Weights of a small transformer language model.
Size: 14 layers, 2 heads of 64, MLP 640 squared ReLU, vocabulary 2048, 4.26M parameters.
Architecture: RMSNorm before each block, rotary positions, tied embeddings, normalized queries and keys, some layers without attention, local attention windows, value residuals, an embedding shortcut, learned residual scales.
Training: a variant of Muon for these matrices, 110M tokens, 3541 steps.
Each number is 128 + 24 x the weight over the matrix's rms, rounded and kept within 0 to 255. Layers, rows and columns count from 0. Numbers have three digits each.

# layer 9 MLP up, 640x160, rms 0.192, rows 561-581, columns 0-159
135136128108144134110144121105139128142117115134105140105110134094131142113135146158125130107143126128142140090137095157128181146124115121143112140134113142176152152105118098152162150110138153134114187126141143144137131092146133126133090090125137109112100124123116133144142120148122150132140142133103133158170191144131122100120119133139089120142147136132149154122117155097081143119148153161147138132136117135132127109131125125177144099109102124092125141134123130144144129139157143
161097145150207126102102129139124133155157099118159135155141122151161125104110113188170145152113101095161160135141138129121127133113128156154131137160133092090107148110082134094128132137114151070146172111139115128126138120153166121114125113087111164133143175088110150143088115125132157154106110127111134140165093138107101097150124110130086146182134142096115123086098089116146093111115172186122119110116132150143116130133121130117135101176184126094126156143113112098123143126159149
144130103126085178116077106099117166127095104094104070074115147145128106126114159098138141158127162129093131114146150085121119098138165156168126181112121118087142157126093134109086105113117108066117108111108135095087121121127132088086110110119105064153125119148097108124092153118111137122087160164114096122112152099125113135109143124130116120126134146155125147143161128174103143147147121183139155127088126074131122144101087116171146120093142136097172095119145114087160150132144129
099149155119130169070160095126157135082163129092118116061112167112142125127142145130119112105079154110134125090168135091157136157164149148152147080136116107122136122124125138126109131111071180086163154170124135147139131128115097080125124187093164144165154171108137103142166084130132138089153137118121146075100161096105152119143165109106076188157183104114110119155156113143130101136110137125131107137161210159106147100103123162121147127105122174058142077111102133162127129160137100
132116145110073122131140136162143122130139095157125142112151128119155152108118145155121157131137090141157084056143136124147139137160103117187130121088068120088127137117099084131118107116144092159144109114129145085124146118124109113128128157125140143112124140134158097111140154123141115131168136161124099120156105147117083134119136102130163128153138129172097139152132104102083127149142137100122137138133116089131144171140120147099153096124124118136145125133125133116065128122129102
138133141098128140100132127125128131121091129192145120121106133110133118137147129132119135110110141103147105125139144135133164131105124144124108156109130136110137115112119129149113100137168136145101135118106132140123125114110123156115101110158152132130123134130137105130141126106113139083126105166153172139105131126136125143126102107116126138141092126122127102094116124111087134136141118157141116132159113123129129139149136140088127145138138130118146137164156137087115123125126129
083111157085097159079150150162173088112117132149130129140168121153150141105134142146100137124100131134129112098137118064131151155099119097127139129114122115166147112078148121157135095110115109128138103096150139141098119182116098142130082093116154135114060102121109088116123131152142144182067122152142138145112112128154130131112153141135101170133099094133112127123128139150120099130174133112139132094192111157107134098158121158159137143100104104177148108132141107141173117117089189
105104117078146140112157114094109136120137126147120102106121186106161134129159144132166169112080096121108100123185131134113133099122090123137126131111158174103134116161129104128114099122153126094106130104138136145101146128140141101174163154146136141095156154138127113097110195168113118155163145139139103137182092102117145150085138089171168096143122106156157132136102107172173131123155173104177143142123097158106134145116072157125135127093113142127082170136139110135143142119086160
159151134122129154149125179161110152142071117136126139121119114077142123173120175148140153100126112106099128120128169134148148080089095124132105160131107107131184127138087138173137140122158147141137192157165168125109157097122124106136150104095119147138089100106087159123114137137143117140136105145181093118137130108132085108142083174143152140088142126123135145137099130117143121144153081097089091115120120111164138140102157135097123124125110089124129155147137118110147103138142101
120123149108142128139148127135144153095124098112087124086162144135107156151087137172154078173130144168167140126129166153114122160123159106118095077116098097155140099161094123101154174161107120111128175123169134155131062125138090149045100143079128115131120095129158108109138157100137167061112109147123128140155139130157079149126149112059123066131149102142164115071143166138179153133111105139138183084160131156138167157100049093109203154115127116131179095140136093124141154138135103
097162113125166139102102137113141105144121166123110120091137149119123102113131102127106129144145138117125106130152141115126085139136143147158139124103108126118146110154122134094141141114121133112153105119134166129109118109137114119113126112133092138140150109173149121130111150108142123119153156142119129140101126093156145108148118126105155134143139139140149130109116105126119130156137122113133110138093136089163124144095135108122127134120127102116129139161152140145136124083125115
121131145168166136141112117143153137142129116106152119117119166181140088072123159141099163147134107101115128132077060169119090156176057175081122163143121091139117086185157158147067161112176124113111147114045106087123150127135141095160122117089092121059148078090109152107134122144096105121133130092136083153084147143116147141147146133150100157175120160145117164131118145193153163094102106201110113100177130123140139126113091152092124140112127152110102082125136145135149083131124130
123132142121113132121115126148135105111117131133093107103079096140111164114094140127142087125148130083171110150135142161098138141131155090127109127148130108121116087137167144129121112160112118118118128084150091077130102113097108164118136103106130097118149107131147105132149120113137108108128124133134110122098108111165092111125148118147144125145105124127187113136166102148120120128128093155171136151100150179131156159116139127122099074080104122101138130149112144119122160151132152
128132131131120137127123125122143129117128119118124127129111132137122136119131124128135132121129124126121135126136127118113137131117129137130140133129109137133128126130130139130125119132124129125126125119129134120132125138122126134124133143127136130123132126127130129128139121128136135120128122120125127118131129130128142131126125145128129132134128135130130123121133130126130126128135130136140121132114142127128118127128129129129135123122132124133127115124129120121127130133129129
134119142077125112078150135149189140098117121134129153086078119157163131171143178165127111121105150142110139117106128126105108141084134178106101162118155122189093137173125083120114146158130180105110130120115110138147099136145094093111191157117136149117146128143134084134163143111125107121117164107050158112156137115102142155134153142151076171131111100134099069185097134140157117171058114137205121096127116107123115115118114093105094181087165140086107123203104152122124101156146076
098107136131130153105115101172119143142143132138163101132170128147119127123072155111090081133140124095111114113115150164154102110144157150139128164136170118099163148183153103115157128141119112167093124121115096117146097105096080204148094080128111143122157136119144132110159192098124082112180090123151147137116139192130150100118119098102123145112119121163096113117138092136141097087106126094112105087162162117099123136125135103135146144155105108168139106133155098098117136180135121
112148142129073117105133141190170111178151156147099119111131157104091122160125163156144112118088157112102167163115099131122118162142113149094058119128112133144106123107167180164139115151081087143091130095151185101161088149108100107143109155176153132136121101136148158108108150134129133167172172087118146137121113173152141118108122153147155130126064102124126148128137092149139129138090095133117112129142081124126081143114087139119133134088168133117114110143120146123101115111087159
117118145094095127131171134134105129165092103046095118118080152125135118113154114139113142093138135089127157114129125115131146133112099108090155115103120115139119108145092114159129083133187114083099119118170126137103105164143112101138112112099147095098184161144103154129102135120141056143126119176148145179147108098131122112137165165083150079171124130125096074113135070135120113168179106103089117118095097138087134134128137085131121130177119166127138152059145071138129111132146159
121131127137100147135086118097132111114087105133123113131108127115137095137143134124136151134119146110130130154130127157147153111102130133107132079090106112131128113122111140101134084137137125103153144109113139163126149133130123134110146129111138151123100143147124116098149148137122135127117132142131116146112113120147146109137143127159113132134117148128122133131146133126124157134127163134110152113154086078135139127128092115118140110164110111113094130089123128109139139105138139
184134157153161090162084139139117109118138135143132167135141117144169143156147121148128144123105113107136114118164162152121070133122138144111094106112127136166149141161118105067119129138156116131131119106149097138151138136115118128153137107105117162149148107111143111085112134136150135110103149120144137137129177117159112116140158128086124139144131144149100078132164138143136169163138082154139132150133169120100138095132132125156143148196113144118177122152121120159123121107172131
189105169114130145148102105097151152125140141150105111162136122165151130180153112104102106107103150108110094148153192135172151097098134103120141130086144178149131147141092152163131195144123099123114152148118118151121140141117185136174103118121094087112122157120127140106155152103156143118133126149101134137152193127133146151125137199122121169152087133065107172138096102136123150115130105104103104138122121095076076119139129143135136083041090158096136147107125107155105152157120101
# layer 9 MLP down (transposed), 640x160, rms 0.0923, rows 561-580, columns 0-159
130086168162137097114119129153159115132139128142140132133126138156144118109133115115104124120087142104110146145113122146108123104112126112125084149112133131133141099148125138118127109121105145136176141154138106109116165166143121145142146176143156148110124128142119113124126139121137109141166133123144126112117095138146140090134139102112092114132100101137125096136123138082130108121138137079120134150107144122121150151093127127115103161170141108096116101123122122141128119099147102
115153140135107107127115103189083127125124146158124158131109133138128115098138122130122121136095107091159156134111152145137183167143113125084110130168120135137185165158173100068126135126140148132142121138130068127113150154138107148117151092125096125158142120114082160139070088127163173165120128131144081123125112145110151143155125113128187064166104068155131152130177159137099120099122143085127142143104149105118086077182137114164181078109131087110144170143137141132176099136141153
147099127145141140081156124092133111143100121148138113122172194116113101127152094138099110181123146122117105125133097105132139156133145143143153188136116143167112102180150114113144092083109102136161146176126126170116122114110133125101121135135119125083114127092070192137118111106119066156130069074148084144177127115122140160149129119129084108129093145105123098155131145165159134080147111061124098148141142074164140091164063119134110148050070164094124196094178141090136150131154123
136128183120210145140117163169155161157117096069111138160152154108088127050156083103166113105132100122148120115130143116127142114063068134175168144128108114150150114123173103114115141135109125114110116185120109136134135146086122129136117151138144165122155052158147142092093151140105098142162121147119162103117145135081129157146115080087119119141128140180106105132166066126137075130158143147130127116128153109127122126124169166149122181096119111068156117142082109163078115094186145
147139105106107119173131123146157144128123152157120088179110145104154117098115171156126162120166119130114119139115117123150120128119122115120147093186100125133125076168169145140050121113113135130151096153147144102161095101136159109131114141100104146104127106148162128101124110138144103143081180121094157083123112170118112165126116162147128133148090129145145115131133128131138141109092110106117116158127126130111132138122156122135117115134134128113144132141111138100159104106153168
090126151107136127152143115126112086107111104143107108102109130133116122118127128104100107146121130123111100140116122121120159115079142151090156110116105138113117109110130148101084121117148146159153129131139132141138136122118095094099134144149141129139147133155137160119132153094129139102118098150108165115147116118141099152123137080109157119153144125125146142095135098108084119123137135134125158125134127126131114127166117124116161154102137144148149136132134102128120129134140126
126109121154142130093124118120094141111128123171122156106125187064132130115125108144117146144125140130121151150154135164187147135125132116130157129145140086114137145127082146088128122145113182139119141142142085124081185094130109102159173117114131137140128159092115136138145105111153134117098112186160106092106116105135124078143144135152134156119097081139151168121140122123112072118108158132109114157106090118181149178134122140112118136119130121144157131079082109114132131116088108
152130114170148138103150122125129183133152128103126175119130118108077119127105095157144147146134136104107122150152129089093130135147170132161147114153126166110104127137130109129083154148142118161117152137102129102059131143134117166146184112111088118134122119123130151145119135118151152135051115140138171124138150154114134131138126128116142147133079149069153148169130149149154125127139130142197165140121156104101124133097131122166123153106139142128096137095153136079068114127155111
170122131172191185141144124147094124094161135164154154122160095139152150112141163104117146140084095143112101117123091149145121158116147127115126173125144112139150144099096142138144098124165114153192142119139155142136105127103138145168078097132128133132099129133177132133091098086130109129108152123162134142133158150040163106105145192127167164102116148132156123131136117112141135151109171109120099166166131115111134107121126142111112127146109067169160163106105134071073109123150139
165123174091140170117112118152116085131091095096080127092157139177115112119100138114133127143138134150096073137147126101127092157182124107157127140122093148190146127138108118103102177145110172096139125177122091112104113127132133142106083109090157109100113055127153148125130110111108163149066123109106098127099128092111137170164179167095124108145134181179131111102109116119131135153132145108134117119092121119163144162097139130116121162111123100086105125130113155150110197075091117
122114124127148121096124149162130122150136120097104112127080154097152115132122116123140113102134130126107141144132123119136069122133147114129127137123123124126157098140083110134120147129109136121125112151131132142117117117113158161100149130110128107176161105127147143136158147135100109114111127119144108126136129135155107124126143115113124107107144095134142118128126157122116162077158102132152102147147108150105130146102133140144130128133127126137143119108117126129136136117102125
084156136127173097128135128145169138144107105159141163109143138148113137097099172159148093132149119152208130142123076116141176142114159125151151082103111085140146156096119112072136121137101167186141104122139086147056094169146140091106086132125136149103115141103109127110070116136119098183129149142117122220028087120165065116065156171140156112104146133084124194115127139127102155130118120104174096131138158117137068152131147116167185110124115129185072091128110161157142123125102122
137138117108143087117080126167138086110174176155127105120136089107127148094145123110141137135168204115093133137117131119095150151132097108083096101126109146124129135081124141137100096148125182126130144118144108134128078122145090137170136097129116147173115127118131094123150143150162172119099115111082072169111117091107128111133130135109167108145115111135135059147117117126133176132111129152141116139137145106125131123132126170070133076089117084135167141164117139118115116138119106
131123132134137137131119123126124137132140117121127136132131131125121121126127125131140137127134129127122126130122124136115127130125127118125131129128131123124133133131115125121118121131116127131127130126132129127127128135127134134127127144131127139130129124141139121131129125132132126130125131129132133138130127135133135130132125133131116125129129128136132128124136126123125128122141126129133123128112130134125121131118131135130128132131126131133128128116134121126132118116121127
126158144127114088133130131172094130060074118141110120109131092117125078130132162069137095115117166117116133132073116165174154133094161123138158151091153131138113102148135114117124139112170147168109142121173098106069139150149129123132199106149112161128145217156099184128164102146092044117135124168111104104132159084134094190130167158142186178115129136132142095157133139150072141157102113129112126086162103093137128131156166137093081160110127135075053080159132146090132150143160135
109112148129100121162137150151138102155111109125149118114116084129107157156106102117112154091108105141146152185115144078126115120152137099147182116118137136124127124089102126118191116131115137155114125110120151115126140172128097144112103119095099110157147158131159135131122131210102150063150123134140139095091097175111130101143140138148159131120132112132176174087114178119138159129146175121063107100135133159096135115177181134120122108127144159160096147176131142139162129147143159
114143123189108135083096153134132176135094110136173089138163158119145141163124140159070112133134109126126121097165112122135091119091123119165142128120170111135128108159099114105142103149087118122139139146092115169144127117119137132163127118094169161152122124149110175115189109098124161093111168153085168138124129104120107147105118124112075152122115158113134128102108127151081114109121133115131144170128100161168145147150151148100140117130082157099203188098207143128083117159122158
175147093136117127091149114103102127106157124067126136100119134143100098167138106133088137127172158138156055100129073080133110109136127147110127116128111158140117115144112132162152091108110163129123109099098127147157150125102125134159152082113099075125191157134175161073163208122136137127122149052154174154096156147154152091092176139139133093142126109156172123104174109094160142143159151154124106165152125098124127131108133162170174116107148096122130152130114104124104100145132117
135121107139134138122131120133123132136104120082145123127136118145102130182139141125103126132127151110114108137123109137122126119108118162102111104136139123153153130119164147100129138106084149149164094142136122133123138121143113124097151163102086131134140117140106105156126139130123132134089117112137094120133103130130137109129172117148107068119109132150107124147105123145142140112125155167140113103139113135122157131156136098149138182103127127136143130118154141111091128133124125
079116171153118110152089140158120092131156136101139165174113169110139141114164111160121126152089124100128140139171143129111068158153091171124172155107121156159104075125126131117093164131151107120154105143119112120158139160136128089096127093124119126143128155116152145125116131118135138174149173164097167133143152125158112132144131100096119114148152130151121131100121160095095072157138120104092142115097136094135176131110155125118185153108129140112129144148109141138118112123143117